config = dict(
    n_layer=23,
    d_model=96,
    n_head=3,
    n_kv_head=3,
    head_dim=32,
    d_mlp=128,
    vocab_size=7002,
    activation='geglu',
    norm='rmsnorm',
    norm_place='pre',
    norm_eps=1e-05,
    positions='rope',
    rope_base=100000.0,
    rope_fraction=1.0,
    qk_norm=False,
    attn_scale=0.177,
    bias='none',
    tie_embeddings=True,
    parallel_block=False,
    init='uniform',
    init_std_qkv=0.0928,
    init_std_o=0.0,
    init_std_up=0.0928,
    init_std_down=0.0,
    optimizer='muon_variant',
    lr=0.0148,
    lr_mult_o=1.5,
    beta1=0.95,
    lr_head=0.00884,
    grad_clip=2.0,
    warmup_steps=200,
    schedule='wsd',
    decay_fraction=0.692,
    decay_shape='linear',
    final_lr_fraction=0.05,
    batch_tokens=32768,
    seq_len=512,
    doc_mask=True,
    train_tokens=156000000,
    steps=4761,
    dataset='wikipedia_en',
)
Each number is 128 + 32 x the weight over the matrix's rms, rounded and kept within 0 to 255. Layers, rows and columns count from 0. Numbers have three digits each.

# up: layer 11 MLP up, 128x96, rms 0.354, rows 6-51, columns 0-95
# down: layer 11 MLP down (transposed), 128x96, rms 0.291, rows 6-51, columns 0-95
# gate: layer 11 MLP gate, 128x96, rms 0.337, rows 7-52, columns 0-95
up6:083173129108109183169122078074142126194102081160158108126090119133184123143168170211147088082154140149164055124114130171104101082140164107135171127156194129151165120142149152073102100158114172183139179107153135083078134165115127232121178143145162138170045092095106139081061138169113060083
down6:122140144145212110115115076144115109176119117155172114087131122164056129061127057171151172148188116157106135094122121198168195081135149084121173106132206087083177102111132144099166181115133105102165135122145100095242127122138091118148109156113100069068141143143193135134113153159149103157
gate7:114092071106160158154059167070108163095166096150086136082184125101094068131121098124150074089125151171130086130132139119147127074124188143162126101108172163165189110128163139100141118104095088153160148067145133045175195095182104095149082122129140123094105056127139122130147135074130150173
up7:118118126127109148131139126090108147116133134145055068120173113127136085115103140156156126129158086120109112136148112138122134175141192133123140129144158143171063091055091173057142119122055201094185118123110106142175175154138127138136121112047202097079073068102097165142143069126137136089
down7:080125089172119065146101144107158111099107178125132124092161097165122070093146074146179127122145144149127111093136158105099092163154129056113090184148133124138110099129141081070157081140070092167111114086155130096096115117114091173174102147029146075126066169176153085109146099100111149176
gate8:111113103128121146083171097070076098137134148113157115172114155115131109121093115154144172131107146091166137099152116153154112100148100117164123096145126117138121087159141138130157108140162140154097124100126120138127101157160139120100130146110182170124183086152096111130103112100158106136
up8:130123093140090138104152144130152107156145095125142098147129111114149129100128142111164124150133093146130126089180097196118097092142087121200134071134142135110116089092144101133114128134177123095123179084149155090119151116113157154137086133134105109097139095139063109154136108140142116076
down8:122091162107154112148143133116113158099118157121166130133131137193109144197115170150140121081104154125107091130048123065149151129117144107072103186131123117156150181165053135128107089117090088158096113111142105152103089109159107128139115102105146151143162153125158117095136104088131129146
gate9:114092124174144082110094130083111124156121143127136144078135131120122085146152167127080110080150080135068060081183090091149167114120162152066046117091207113129164143108150122110094096085144115127224066091098146101123143121142105134167157135183146055149139101088068115136172113059092139096
up9:150118101105140153170125093058195123127148068096101079084091123121093100128156051132129172182152121129117137191092132200056135056077109141093100064057112119155116104170144136112088103029115104134106169046186144135115154118201153125172122146162094114095142159118130180054130149121150099147
down9:085079107119104174089135104174130083095133080143082095165085095135150086135159084167205191156124147154143165161168114156100117104131055161131134111088092113154134057082136157112135139117160176167134201098090124226103151166191097128160136094088089062089124130108145168078137111097150070095
gate10:142139150081115129177075191172114086169163179111204135103152157123170135070121147155095135137115185116113120163131157163136118154147131185123124095146132125144148123127196143096054161102112087120149138148141103092157078152139096144189160117131109093072109187112074167152147127068107109196
up10:130094171136163100117132152148090114145163172085137093109091077183129113127140137078139130165111118111075117119163160115118131142163123146226148122112136205121060091136104149146030103129160120132102131091174166113151141008159177148075138124177152172181166108094148141093115137080112110129
down10:096175166170095113074125120071142128149090110066099074106066067164129154166159100128152115172167097055134127065118120117111109121136153144174131101068095098123104118106083105168130142171132147114159147108099102132153120079088166115185126143147131148134180098142110197137153098161148176094
gate11:140144101132055117146135083104135115157150123104125083137105093115103112155142123098138182148094075152070212126132118159117189059176190134116141096132127129126131131177140250143141107099096171127154131163140126208135166121149167127107141090108095108153118114184154118159161058123134152118
up11:112131083115036087143146136079134086094098108122118136064137130166175091164083115106137172044176092098162131096086101113160126114146163151099098109101133078100143168149127136119061121184124100124152116179107131120127167090082160119138113090176075110156134146158132130152105106170128155150
down11:197144108115093133163148095116107107150167085056134104117120114101096141120132108133111090115080104120064181150137104182147147094181153113160079174176142136117149164152109234125161140109125123158156172153165126120134128141085128127123100141068125102098151133174119156103148103098078112094
gate12:117141168084091109142102154111172111123111076049139127133117155131157099117163098166126151143116122118107094144181119086167145125182132113136082147114136124159120124112167128125112135130141146135064101116079089123173103155106042117150111135145131186143148106146143135138132130106109121166
up12:121135136131116086149166126096105131119143138136158152155095093115152162113133162114130162125123129163127163214153105153122170127147138078092089148191119114139175100157188099111158114100150135104084121101108092142137150163120084151135095135162137191123153100139106123174152161100133186172
down12:094121111120131157150141085140145109081149122169104144131111164116114143085156189143145074119140158150098136093131139121094145223115076137130139149134166163132109081151100158124127144104121126098118109129120051145181142151155144106117126101101127198154143114122142125141120120148135109129
gate13:100146121128118117118112090128129094186193116057175152143145121141108141156102093164149113136186125049125149099098161096138170162146153120151177052084113124201162131079099120119140116152131090080177126113137116172112143094126142142117157033165114104104150129117094158099056155145153162139
up13:066141125137099103141128145135104116169176113133176120131140169143092092110071104112170145197113093065128111140143167108174138113134139143146092106131144120141159166109135115156157136160084113087106113139163084183138079085084132120117124098099096120150199112145146131155055118125123145078
down13:061113138145121117177125113145154100118058134130142118161115091123107082147123130176168139138118109150153127179133161164092129154115113136150183141108145061130074119149172113111159121097117130188100164126168150087142057134115151115085098100125093046068110121182127148112192134119128157121
gate14:152124083125215123091118185129147089140164140140166095145160112123131075082068103166130082087146164118180113143105098104077096136150137114148118078144148128108140124079137113153057074134089127177164166105152121126143110145121139123115116180110090135146133154117143185107101086139122139133
up14:159113083120153175136126161151061150122154146105168110142142085179126115139126141163141144084169109131163130109157052144089098122136118121136148119117148156181116203154161090161099131104102144129173093142179082077127117154127141146099085138106138109205136107139185156141097126092147066114
down14:099135150143105120166094145092112110131126130127176155135094121165122149175121151138149110155103086111131154117160181080124138107177127091124115165111122090093081124199065108144145141126197129165155128127195171155119078131151142137156079070054147156107157139114109101145161110089092108115
gate15:086154060114111089224109103112126075114161089111233161093129093101077131134147135081085166134156128106119165132189091121137134116165157157093139112147129104152186143113125132117087131160124090075158096122137107131127160102116063138121125188140143153148180126076058148093187083143155118066
up15:113123133141147115108141117111125122098145130112156171088047055210137070097134085134135149115083155107119087097164094144154123176163186104074201134187108154128119138124095186172157109085058140143110087120202149122129142121121172180115169120135082132079107093131143077130123166141165076088
down15:187098138163129101108156106106103089119084162144151148134152146216115095107091110122129177120183135171149122120124094186172090187165071100040133106114162127142092089127128079101077167081099177088087132157102164091086144159207125147131089111118169103160158076081127148151153108171125106137
gate16:146139066090086130105066154104139058190193078176117113168150147132137115121127132162144174132118119153144128132143135128127116139168159201209164145111148122151131127159101165141162120137114087106168096155158170128120099117144181127172149144096194108098171143082109173122165126122159153128
up16:125152128109075119192105083121092062089040145129128113142162113094125087157121144109125150098169120099077142112081088133105111140116089079131047095117106165201111126128183148092108174147129118097166134120079105169079098243077099112125110134096136051130129152099124136109158157087143107130
down16:167115109142082128140127139164151102147126211131193095123137186124134086117098134106159084099115133166133093098176099117124117047147132190155157147141168115148127117124146208127081147120107141108109105122121133086170116143089098075154104170127116061148133132086157104148153103106133161146
gate17:141111155085155139126143194176156148152129133074138143198145116142132106146209168095126137006127132167132120102091100100131097072097160112151112127127182109120146110095143068110142073102144138134203138092144162127132138124111156117144090148157133116106123131139159089126120136100111172147
up17:154141142133112119096108132119128201148179087094080157157112164110084150128133154087146122148141119162092160171174181108119158139100110076119129173067102138143146085112158146136153116179121139134141093154138146116129076134093105105052100136094111152080118071164171102062082152094094126129
down17:092153116137151092127130102084121147183138105127109104138119116118112149148117112133122137155138121143103143113159116133205075120115091115113057146116106066081079124143149135107157164164092127135086167121109091108099123156175123184067148092155126143173173148129129160118151115172166102133
gate18:212192093144189145131099167067097145126093154094220090160151096156138105063159028150120160125151150124082161097111157122153096123128172171106078151130120199155119125211176136158151156120111119161126103129132101166112159163155141150158144144155066115121122118131135127141144127151185099096
up18:163176164158163095169169174125142150096160153122153179143146061122121083141179101136139122143122114080128164093172084179162130159168163134095115177083133124129152094109146169138135153121090069090166099104101145135103152137107163128122176135054120073131139148167186182182129126139117140115
down18:194140086132160100089170075119157069150161161134137094144200121123168100114185115109148137163153108177123094112121124142132134136154144089124172195125086152167102105169171209164192111092155153133054158137126133136138139085098125110103110143106085084120077156113092181132096162127114096136
gate19:102120146160133094107143112100166082157146157202119174177100101163127143127139124161137139154115119126125144118117095082111118140161087116139139125104120101136134129128157137125121097128120121107135089159138107140135117145159136173121138119102121129137141105148140113190086138123117120119
up19:061114182132119117148148136181134230103115123072138020067102157117112114097119088125164127148174100083134133139149099130163142118130144123086109137141109151141144113207109121149122151219116120158134148098121121130081167118108178073080135108159125118129088093164112144038148110135128119161
down19:166161099142146156160154105114117045121171161192177168165172103142113130152144147112035096146076145184086116113083159103128125122148153118177139129102186132137135163055192141157067107091122141116112096162137169144182099107128115151185127091139152154120148163100155093211090169142172139149
gate20:104131122142145118179112153082121002132150140130087143120140151147111127134144112140125111031124118121166135137152100193105115075077118093073133134092088136097112127091156116134143103111183122126145140188119151161129094092066076119150121139097167137129154141092075179108152145048086166115
up20:110126128150157121112134082090129189096150078147190125177112134112119216141137165099110060128087178134148163198160181081155137144174087140159195162133187096091152150140137081119095134126154114132122154146153134109159119101128111121107111133120135157160199100192119097163116109174117137157
down20:072086098142111115073092115158116118118131109165131153144109132132128144175096130135148126162103141183116151120130150070101114133073124172153119163110125161162120135148111114151079153130118129145095178087129172072151193128186121142170083119113160170107175116195117165180111071141143110180
gate21:151119087166133135144144167164161195160124136122142166147097103116067175168157096142097118070149130147122093135157180100132096140121163170123155175159125161151130161088135134092142131130132109132192116136152125078155135097058126151148071118130154078134086084178142153101122038133139094148
up21:105107155144154127144157129085160185086144058121127057096112063125153051123125113140144114086080174097178148159125135101155098093122144085103141131153121160138158135129105150150160124153123158172150132112146136155143120116119138100157099119100093159182129115118122189112118171139158121109
down21:080161141101165151131199124085152177110110121131155044173194116139139154114133143141101102163120134111245133130205109164158163171161124031151106111106162134129131133124110085144121174120112096141068170119041161126160140088076102151151169158126177131136132161140155124117127169128111121087
gate22:125158097196131147128088182121153129147102156095119122104159117114140094100141117133125092117094183069124082127110093147159130098097124146122111035092153188146137189094148089187168108110139149167147099117169072143203112100068083130114115159171137185114084104097106106083104202147149088154
up22:154166142085120103118151120108206141096185108119113114200098103157103141125126122122159110124125131112113035163119139092080118124131088185144120125132112073105233149151097183055154137123120168124111183127139129098133056098084181145176142110121114106141102120143072146151104157123154155123
down22:144192113161107149117091130108133112096075129109083065125123151144142123092192109171131090155172107146110115069207080156116169105137134158137131059082139084105092143098120137173125142135130176103159063130139110152096194083151160097087141166159114104130055132134127175105140140156127135130
gate23:124091092140137114133101118111112101110160128120135115118120100101094157172129116109108187086101087134145111177164082124143165117112129168087127055096071176116207143087105205104184078101091119109168055094103113167145126077146085125165129124114154115143126126156132195158170144133100167148
up23:092160067113172142143154165131156109126121138083100119180130044093164134139169126118175139131119148073114142145168104136147155149128097142172115143157109090115128112100159083119105147204126151134141178113149232159126159099115174139086089121133145160111133108105164070151097126120163129126
down23:110085168109159105154177055128106141123111073165191067154119122144194164097122161169095123179147123047131164191176159181074139165141126135099120177125135066131111135178127121127177150147166132181179124173161101114145132128117131100125138158114171143160116117162118132131095152160101100169
gate24:184156138153097131146154189158128102142092107148114150132129101116110111129141105168116172137075112009142144125110126162123113084146192150200161141124167059115221142159147139141136074173123096155147158109139134133164095116120122080139085185182100149169132125111110084118145211137122132108
up24:092118127110123084121123151185114119087168194123156170101118101132115141140115076129097126120150121165083157089160159132109157108156111155165132119129164149173136168097112119127120069114102112207146093136068162073143125167106105103171168103137133176216146190126140118097186110186085136135
down24:131119129121150115153128152193120188147113098144116176192090146127115162119099145168138109178134120144117098187178136146098102100132150153166142086178151067142134111185095172100126121150153095155187116179126131165125091180139181141145136172125115128104141131106120085055107126143149126138
gate25:197163131117070118129168106154077149174174092149067176111138159172100150129143123087093172097147106096154039145117081134150149075126168097115121119131149166172140114099092178140105112084164124081136135151150109107146155110164115106065141128124093133184196144161101152103149109095120138066
up25:142090152121153148055140101144060141080177100093127140130146163167073141130099124165111121140166127081151108123106138090205087116112155182113152168168146085095131095141166103104118102127125138145122199118116057126147117151150148107157098085175129143188120169117158143185114162147167109120
down25:181094141085197159163131117123092065100122124102115128153160094144139149120156151110093120151094098082102195088155155115173104105190084108144118161159179133086134122156119092149110101096161141075152126100075111113140113104131100120140117126152170182114123108175129086148107112081132094125
gate26:135146144161134151112121117095067171144107137115114164125170121166075081094138121113091118138131064169130155136105109140210102145179154160131103090120190187099139126095163152139128143087172078182123122191102075158089151156162145159150176068169117018104087127101132114097143141108116120150
up26:080160142124070117101117138100068172142101095135141156131112113132032105145111132075100103143118121162098113150088098121167070129177130128094137108099173141078129126139163110125117100118123139236129144140152144171092107145206096148146134153177074095129151127074109159179149134088174099120
down26:109051146176128128148118101153077167167116127151168214127117127177140114131110136105130140122086115142083100146120114180123128080158181129114121088122139147111138114212110088177155172129138166142101207125106084196136168131173147144147097103120160075102106095129069106116157098073126000099
gate27:104116120124114125138104099170095129063152122159123130168130167151102154142217132076087140124153104102115152145186034091130090098053146084104211141106159096126092105172171134134129098118122167077098096127157105161146136162101078106135152107144112118114082057165171129147130101137106154168
up27:133189140091093099133119089150177147093059136150146153157158127116120132087126102102094159117176081112198127139101149093137086114124125134087152125130112179171109115159167155140110121142062129125152116190135178112099119148114163116137189077136136136108135122128065115098124117177189128127
down27:232092131134143134142104139104131176140156116206124112138124128063110169103151111150139091101151116153106069098090139062120129144139167143092145114054149121133112212136131133137140111127088115133135171091121174133133149111179106131094153168131121120113159129130122145140121115132112079160
gate28:136169147098121119059107108089172162125131159083180132205182168139129151088113132096100132121142113158134151174161171111136077154068150140155171108142125138130140104113135181114139136138178117080154122105156143106128056120141134122071166093118139134217185111133146105147083136120034089178
up28:140161146135126214140122080137074135126121131104120111165213119122091124142140133112119138075189133106149140123116090142155169157098106166119147146144105108158144175182179144109107136125139116105153128143120087162128157146150193106149187085202118075177099093147110109132147143149083075157
down28:140148166162133117127095140116182134092133086070131132129134131119147141104114136163105106131159090162181114118123096099150133208099159078179097090135164057089134145133175153136153119130106109085109157096154147080076114115125118148045116135179147126185155110102169096146104121132131123219
gate29:138175118091120153156136102116132090060118155145180138123092125117065111173145148147096165166112135076184125105141120130118075083151130127125168130161131064174135163118175071115140127134162139121181125146169090073177136113093086108115117133161199123080163135180147082173056146189155113093
up29:132144154101146106145152153155114107140121131135153131142127138089060100116083093042116100129130095101125104099175131096125095124122095133064152148169108153120127125185092127101148122132136142119134185162103114149142135112120112074066118143121175102123133131099133101196088160156112176083
down29:200121123141134103160169078123117051071161144133156090096155097148128122119115145128122106153181092123090137119145178147118071156182171088148147130087126113103104163151132074145095121099139124113138155099170168146155111123090154162131145181155108177127142151136101115142033137155139129165
gate30:099097163138146107103081124151168063142153149128093139110183161163141129120142101143080152106126122098097137091158097126177141084170124185101118116082104153137137132108143105145102146137100109119159094119099152175188058089108132138144071166138059166111145106104152148169120131139112165083
up30:097144063105126101106173184154120139128132144143157174167108121166129102089104195108155104140181185137145118131109110159122106100133145101083082122077130104164170213142090137181143105089089127189141080146131118160121131209160094167166124138128139093079124100135103106148169141116161129123
down30:255111111139159133145147121160142097163147115144113061064123134134125120086160175107081119158127090157140149138161125091136101108133140090125132128120124147100090124086144140170100112092116072105134168107127085115159170096166115109114103096154106164113131140129155128123100088140088138098
gate31:117097097160140132145041149119077118146103089143102105106201157129129133123128140104085181102166127099142151146138093126123123072090139116114088068178136115128113106156144147054137165106165153172098137150165111131148083027106095077163161119114176106197095129132100145118064142147068151093
up31:129162167071165107112140033127133131169089100086130085139105122043126064137149132212134145082123081143137192132126083174179194132096105144120167154127183117147086152074128155138195142103125110167110065084188075121079120117122143141124131141121150118143118136101102105183135164190138067075
down31:086142093126128100116134131067104214115128042118224139124097126142103131165123079160130145144121137091172123123101120131140095124104108141140127140095110108121166122067117127144188149138116134151174069181148167135099056117136120079116098118160189204128134092138181127152159133170165113144
gate32:186173099063122152067125087143143088147133111133161137133164179134101171113166122160101151111156149129117149130133131080126107106174120139079182135118116135169134120159115165164122122140115097124180104099101093151103107136156144127110180126166106182102115132178146129118088089137118078125
up32:198140145175099128179163160105139162075160087185144111126109174151144114146120143108184078093117131144118105152128172116132139101114106089160151116119122117128158184105126130125113206111111165117093142144092101129156133092106099085172133118099159098156129109170163128095158121105141064165
down32:132148169110143083149100125105138166149149134150131118092138159090166116119105102127069211185107116116111128133097138193094132127155135174099182142180088155161102158088129164130124078102151116114155126167135158101159162121107128170143104105150124140178069124168079102142090136101128153147
gate33:161139114157094079124118164051100120170103135176090166176118140157127148155137130162159188119144126122119134083148085159143140177127092126130151123106132128098109126113145161075106114109142154141156109173126150093134109149111106118133161145105098147107140097165165114183064146130129144113
up33:088108111112088117170138120162158155092115127149153129127125087126166163113119154119085140116132121107110137137110120137107128113148122100146178153131144110170098111145133126150132103109143100071080143084109192100118176098138175103135162081185149093163093164125105106119139125183081167128
down33:202130117112136136061129106143142112120135132098122117137147129156118111107151099104089124121126121110109136158138158119161080118150096187118157094122167090120164169153124102067144100114134115131196139142171102211179105111106131062124154146100125106110122162097115123111164104141165176156
gate34:169163140118090136115116190087185107088126152145152142105104148090195168133077094143109098049066093146130168187074124139112140137123153157115153140105119104112152119078098155107123104156150063100093122145169158126173104118149120127146124168147139096106110125067077160083108086150117101164
up34:205131129151099102088105148134140099157082126064083145177143133163137143153151133122156116152107152115142139086134127093113119163093146120138143136108100073100128120161161161125100135172150152156096167140089175073113043184133077142097113148086158121138170119131187111110094133164132143083
down34:164081094141149116071114110160198097146133145174146079163195122098115136080112096136159123101189111133167113108155159101154124123039171073082124121143166128110108164169137135156091145141169151110109131131104115168079080149140142140073078085122105132112117119118160137137102133061167123078
gate35:095156104129108129100085108122158147081152138078129107078160076115095114204105086180136100114120110141149142187142104187146116083185151144138180076093150143145141112121180126104143090146142100114148077067115066138117095107104132163128107124177177123106071181121113121135105104148153146133
up35:126178135190173074145125171172151149107116092121076131185150112133129161110139106167127096107189091081119096141136123127122061093118189077122136142145047187090059179084170110142113137106125149093087109166115167190124120096115101165090193102139150157104163161116129108142148121155122136078
down35:093166153149154085103143124141176188130130101119089112149118141158177084145091121112133151125119136117116123044119140093151089166158145139148140105089118127117175186160136142169105165091131112153145085111049133174128096186072196104131161135156115116169129103170144117165085106143174096049
gate36:127124083111123080078113087126156102133126105151114126136116178178182058140135142115091152155131113080134092094171148157135108111119213088150129117075176061112150195129124149077117127160124092074160090123074112130108147109132095128165049117105161110121103091079132170132181101104077130107
up36:137121103085152105080156159124122115156138118094087081144092097196084119174115107102162189155093061084116152121095139160103081163123083127145114124061124119148171133092094168131170162113081074128105158056085130154090126180140139146122126107129116129108096122115151175124153147103129110104
down36:092132094089176134104104107096133121108165109150130119162202077122051112142146097101160108138183109118169119133087165116137087180131094121146121163149178108125117099156165157142113132136148157157136102125159115086100113083173104175162160152128074153132130147074084183085132175096120141073
gate37:104140181067116096100133114119161084196143180116157110173134181131135120136066096064145130105128144166132103159112113152170130111106193158142081093097094112070163160150144153121181131159168096152141095123093156107122154141109138112127170102125108071102090141122087128104129138124099146168
up37:204078197133176141093169123157136140157188120143111097105129148110152140159082140128136150132099141170169124123158103110100158113162170154133077102142083091120151099129112142132133133115131121102191159117099130133152169157120131168130124123073128130163114080157110147090110149122171106106
down37:096138162151136103205149077156142161128145187166198152147172151183167112126098186105070117092140123156132118153128118160112149130096151145184143152096158115077145144115157176091130132136106086146127129104147133140129087107151143143170076147082149168096125177143079128111132152134129188185
gate38:219083055128081123135113135137121094178114168108092182142145139116084161136134141147112126081136096138123093148089103119137128143101129194122127126136064119085116124123084159092139053111149142130141115108142159140139102143114151130110142101133083135082115081135133103112094095168107136230
up38:136103141120100079127092109133094096110109141097070146173082073148078180141096125128123154112147082155156125072083108136129172138081086154153095168123124112117104166064103160100185151065189112185130133117137116151167103125109065107098089157103143141114108117173156125126139137159091059208
down38:175109145161140107173155147129127166113113116111144083136054092152128119134145082125186111163143105121133091106141191131148100122139112124125187131139112088161114104127134129095178182065169099117152110148113137129070083115192104153099100144081117177057136116162140088148152073126124140061
gate39:098126136123121119098108099152061152122214114149093096082070159085107166126101206133119156068140093188079116158133103133122124108149139197130148089185170096111133139114123129090037101116151113142177130149117214170146120119112150111143189215141116111081098105059115150118187197083121139171
up39:099163164113187098125150221058091200140141168110128099086126159089157141103105132133171136146108122129081133153093145149171091117142110155118126166131119092119150140109124121107076218037146119192154071216125096153136144194145106096132133148146111134150114060147058133122155159160208159169
down39:116055171151132101096113164067118201143115096142104175127115100130118169143105142124128194127077092127093125128097168205208103112210093124136087220063108092155086170160111122172129218105149127160161096109127115127093160154153117137093114106123142173091138116161094127119119195146135149149
gate40:148093148171171168122154133095126179170133240084132128179104107113146119053128131101106164058172129176059110151157124164131179110093126166071128106206147107191173110125129110080168147128150123083137120169141162126160136153121053064090097130132116132118154128132100099173141106173154066120
up40:138157139085098144089124118142088086118175149164163089147144121103172130063106100124130100183129175067132159127139138141139132122121109096218120155124115133187118040167168111168136063163109139156095096092132082172129137091129167163142136112119173106095061161095105152141188089140108138146
down40:200144184113169117113110097127104103190141108200106118126117157107077105093128093156142109174146138104117108090161123117121071120167141106152188149099172150168135155162173116141089034128138122131134147119129056108123092115102101137190140095084151160090131115109113095009142143138114169128
gate41:112116150161126124129138116110104120112138106065129162118111103139136148034145159092135137124160176112129091096079131201145162108135204115132155071088181071103154077063131135178082132091118077126148169131144150185178111092086149096116084135108066118173101044127100105148151144149079120112
up41:144073144116095199144138131100142095117113140170109128115073148117205159140149104128181129116183155190167181143140185097160143122130152114090208161086096132190084197096162197090106073148109171178146175073177143154126169113197121148091200107128137098152169144129114129161081135138135101138
down41:119114181087116083148155189024170195177158092163132184149055141165093097138085130147195142108122151159138122130142116089134164138167112156130120179087134148184136144109079166099121098125087156103098119117107174172140168148102142127092167158081074132113150122108185149138111172134113039143
gate42:163114100164092108113155101084073097134147138122138150174123110110211144078151092158121170147107203116154114113159176091169130214172157113107192083135160127032108105162128127150124121188161185134062106145185126153167128126125097062086197160095112135115086117164130162141141099144120156153
up42:145133111135117076166106159137188105145104174182143097119093147119152125119078168102115120132143109156117141134077165080178142064097141130085164139143108065159131128234134065151095200104146129136124120163140144178133120204115152139134130107139142087098131099140075152126120105111162165108
down42:087120111124153120088180139085097173083078148069147160150165073148177148115151110174164105132089158101186127160111098143178177186157108184125172161186136160110084094106100128182135124120043142139131162132132122120097125117177142118118136131103107114042129132128124160144149135169151167129
gate43:219149081190139092119134190154122142152208152093092150132141113152137114102115107118115038143122167127107142192093148113144118066137134118140147141125149108095126062146135104162123098155179194143178082163116159093102128136131146145120101155124073105092135105059101120078116155084108161164
up43:105155108092124149076081156134088076127105138128073092162122133151094214157138136156147161112114074141137123087101163139184168140139168170158133137120120115169068175128153130100083106148071083190145130098164133117109152148187077068071136154144130103138103137114140148176124162079152092094
down43:117199132134094111139115140161165086155148132116071112108171121085152089104144144128111151160138132154088188154159119182113192146196106081084143082122113175109135155157149116113102078135150165122122112100136163149103146131125124101158091114167098163126094065097084130087157193172126176096
gate44:157105136108148163089172185128175099124138118183157144122145183074114108077153115097124149132126181110116138113145073137110086195173095135180111101097093128107109122085103138118164106177144117133069117158113166139165119086159064115138111118122137104120152112215139122108169097099045159164
up44:163148095140144073133157152192127101174117124138182186167105154119128134076161148131147128107140106110167183148127145118179110140130106092129178073148086124127131124128118144123149110152144103171145150142119118097166095144133142152121095099132151108095149147145155157156172161176088197171
down44:113078090083088081103147119129105145085137156157077101112085131098154140122148101108094128170144128167139113190122133140128130153097105153152113152115162114118105127098126203116206073130068125107125156150149178113142143175052079132182129100125145132183148167115147063096077124091154077126
gate45:132162116125127128155032135146129119121174103091125066106140148087155070117144081114207085153189111136109095102118112075112074159109138104129085117126120194114110197070151103100125133130112111134124100119118092153222094098139084129109110104135134091129092051110103106154144078093123144089
up45:152129155106152118117126157089161160152164146158131131123109149193133077100053202165119101091093115145163147171169160165116099116158113118153109184147131145135090119116091169122114154184101065191187109126140137198156108146133116080119143135056151090074052166116144133167150181143121125049
down45:064162120154108137094083067054105137143096165088139137172125114173110168109037170101181198137124161100179072095153114099142165138141118155149109181157143156114127128178131093101106190167090109161136185139138171121135124160134109141150122102110108137100171083132146123158168077139128125097
gate46:047126114151167097078124155131129160146125074117159143095154116158154120130176117142138129110137163107144116102150166080139164150148149110116152116129110112152107128150108148149164091132112142129154085134109152106169160107125118136088109039144101146090132112134099100116195056134110169173
up46:070112137091142118115124120152110092133160125127110154166115157121110111129098135140121171110138124098135191187092141101154126171125129122135078147145092125168120126161127165107131112134119126081090120103102110109152135184178101117093123111168149115136110133173135137101132124135165111138
down46:132103079147116182213131102119141160153117110170158137194179136082104167112174142103107118124129055139166077134166137146149103079134085117142166110112153119086130112095127151127158152169126147114173124158133188111141100117072152157154131136136141160116162123097197140098162140130106148121
gate47:113145097142140118105090121088146129139077114111087127097164078144136097136113136149094144154086066107098159078117148114144129081133182201125092132134122148125173089114079179089038091095114125121213115139151123161171090152119119106197135146199099130131173141126068092100171106178108102148
up47:063152148160136106091143189087132133103112125070139064144157072175158114114153136090096079152130123086169120129072189078091106084125145186097164079159107051130118097129131041116038131123130169106164103130183142099143142100108125125165113210146133073103202145127094159140142177085157104193
down47:078049117153086159170092198085083159147103121107083163144174120150195169119154111086160168136116131186129127100120102168126167094157157046115120114185104066116170175074107051165142103142117108043171122148132073083130155193163189174124163103172091113118175134130122162148188134125110094175
gate48:116147149137104174120099197083111130115118171140208141114082162121150138125171126117189182122112117194085104121084117104122077142107159147129092114138124099142158157109168080128141098144134142077131155164122131130146154156125130078178128161156149105144110080136129036122165136108066171179
up48:139169132126130148131166109125079125088100044122089137064213155106102062146182053148136115101095181171136100123170147175107136128176152095121105134129159131134177161094114132134118144113122143168088112192135116140143102119156144135158124168095173157156138170106114144098083131100173109076
down48:206145133119094157151065189150134122102087123133124116068103133158108147114132146103120175131171129129120166124142181050102104090138184069081106099137135084140122168166132153109106124091135141105159117119094124122139163121143159102113134135111133105133107127131088087204137124167131155121
gate49:182095098135114142110155172102125071082156121157140114131135129118166124105101134106116175113095161091149128062094138149146151108141177082091077084059128134162107160118152139083152112121202139143066080167048121126108132082054098064077103120144082135171125136128039139098169101171102144150
up49:123155133078150140133146141196139092182144135147141063129190102079145104111113124124174129121074115097114118113153084106149111162133182131097042158105096118146161126131137120136247184074167159122116121149091161149089180095115093168077128120106231095131127065071080177136149161154140190099
down49:072129142115161088188172127160107064108128199097127186176125169131136141114150129166166131141076084167129136118106125129172091149100071160073133166173156192141090099128208130095107178158175144147133098101157171123150145165187185162108097154143106063179133193132152135120159071120117121128
gate50:130154150079162183135171075136109141139143155091078133114115081119089102104120183168098104143127136145141142163138138129108068052094167091186134105144130110142179111124146104145097134126110075083088106056146153134142122087074143147130065095126127073131117110113149143154085126156123086116
up50:095139104147184156136114124118102130086126149125059137139149106156070100103126114135092147147134100135161119119117169171109051092100122110167133110127121060114169098132178103130156123120130079115118130069163123131147094074091135143139117117156070091093121160132115133150056088102150067100
down50:099172151099169198152166131132132158118108183071169173166101172168152142124164149137107173102139126060139128142116122105166118038161154109142157133092064092150104177162098095161120118089040085100157134138158126094160108116123100132115084133096188091159106140163144146136141097175135132163
gate51:243171127151121128118136174152134127092081117164116158161120138104173106122197152104071139105165143182141100187115129124143115141179167134114117126105099196136138113149101104050136119123121207140147120068134167093131085109084162152074125097179105101105133137185143112116141065145116148164
up51:150093131167135133148218141153100100200153170117157074138074176130145128146081087172158091146159155101170128168183105156161157098124132075071116119173131110131122160088157154131154147162163041112145145182089134191142149152112147119144081141111121130173119109072147100084116137092149113111
down51:198130092104128172106130089094123142117191117108147105101090173147143100131038138144127135156096156091143078175128108170178159125068128155132084122181108089178153136048158104111142165116147015104134090173130146134094198082168171080173105126121084122124183068121164116203123096101121153137
gate52:133110158160154158161101091077192094186193120131150049123067148136082154127105095104094121113105131103119182107108114121154072119137178148147148101139135141121133120149112130082108203121147077110117185172108171073152108100047156159161092094126148144130130105114106174051146160147164098166